Each number is 128 + 24 x the weight over the matrix's rms, rounded and kept within 0 to 255. Layers, rows and columns count from 0. Numbers have three digits each.

# layer 6 MLP down, 64x128, rms 0.0622, rows 54-63, columns 0-127
113104174116105119085151104121154139114145149129154122113093154145159159120121062088126147124142144133136106119130122164165064124120117175131105172118095132118167090145105103138149141151098100100130107137106148202121142185122158127053073151113137175119143138108103116084178083115176159122191161130133080129110149169123108161091106122162159124161205094116051100175100140148125127071119
121136138172150109102146132112146133109149109105168132121111153121154107113156160132112132192141112126104133157125165188108099097135128142133155135120171146142147149145157140103101150134086141134110160109116164134061158165153175136167142117157121118182144143139125129109096129124129097125157120081124109114142124146080108113117139126143133207104125158154142153123132142118128132166086
116139146114116160137157112120168165091146133128119118084145098165149167163140097143110091131143139121141118102110124148108119116101114064122105146159122138116119119117122114130085096099148115129135117149105135146128137156088172131169124111092151128121145122110072161099143123140080141170118115119114139100134157146138132140106136081131113132124078096133130126144163134090159096132124
130145158131105141076109103141098094162096110137146150175102163108147148132146107121113154141102111121130151094144173169136113148164159133139175146100105102101095076092068090091137118168130133089127133176101114123149118134119156108113149129139109130151121080148142154114139163128150148105121142117146098136097082116112155140077112125106144140134191123134112118162114120140140148123128
139140100158118072158159106120109118129178109118121136122139140087093150115102119163133138101108092106107109142162085159137129140108140124153095162151092114131102163148188167139144172140135136156157117100132117100115124127136122134096105167120082117132119133147160139152110132134151072117105140114126115160172150111106136116192082124133157123152164143090104110072100120162125094106121
127132128113100110125136094151184157131104163089094099105153138115148137153077112138156092130157132135164075145154105111143114124146109147163135104107113150130125115101152097132152133130127165129099148142153133103132121149136141107120113108124150125123073119117122107136080108106121118142127134144122138123146116118108093144114172092117111129104143140115110110151130164147083145125102
163128180155139142079133158171101106155145166120157140171140146141079135106157154143113117123122108069126160107146146135135144146143128147117165163099115150104128140132120140137142114142170151138150114130133148076143112094176144113124147116132123140105112125103135140077137104119154123154113107137100124170103133139115099100159119140149156136120113144152116160105117113120115170103154
159108164107108109140166166143159114128108112139100136146119155127139092134118147127109118101180153143154145123093117142134151109112094163113108137186137137140141111113131151108116139168167152095129162131125140138126140124143137118105118100092105112134131099149120127143144116114144132103126095138090120117165117142147130146142124136114146117126123135147120128122138129112153176149128
119147117154158105092155113115125138098138146186099117127142110083100114132136117123109156120136147160110129129130151131157098098098126128155132156149130115114163107105119132163110115134153126114141148139104131115132159123094129083137148131153103128176099136106109103128141121110120119124174114098124154140182119140132131154121143160122135126138101106144137125194117119144169120123098
139104128139129124129109134158156118111123109138112121131177128153155101162116137134119149126117147134185161118123088108160119080158121107087121092139152077149163132137123172162122151133138153145131126129130096122117165131120119135159150098154145138116082121150150145150087101111139156135161166116103120105106109107119116124128090119117173137101139153134137129140134128149125122156100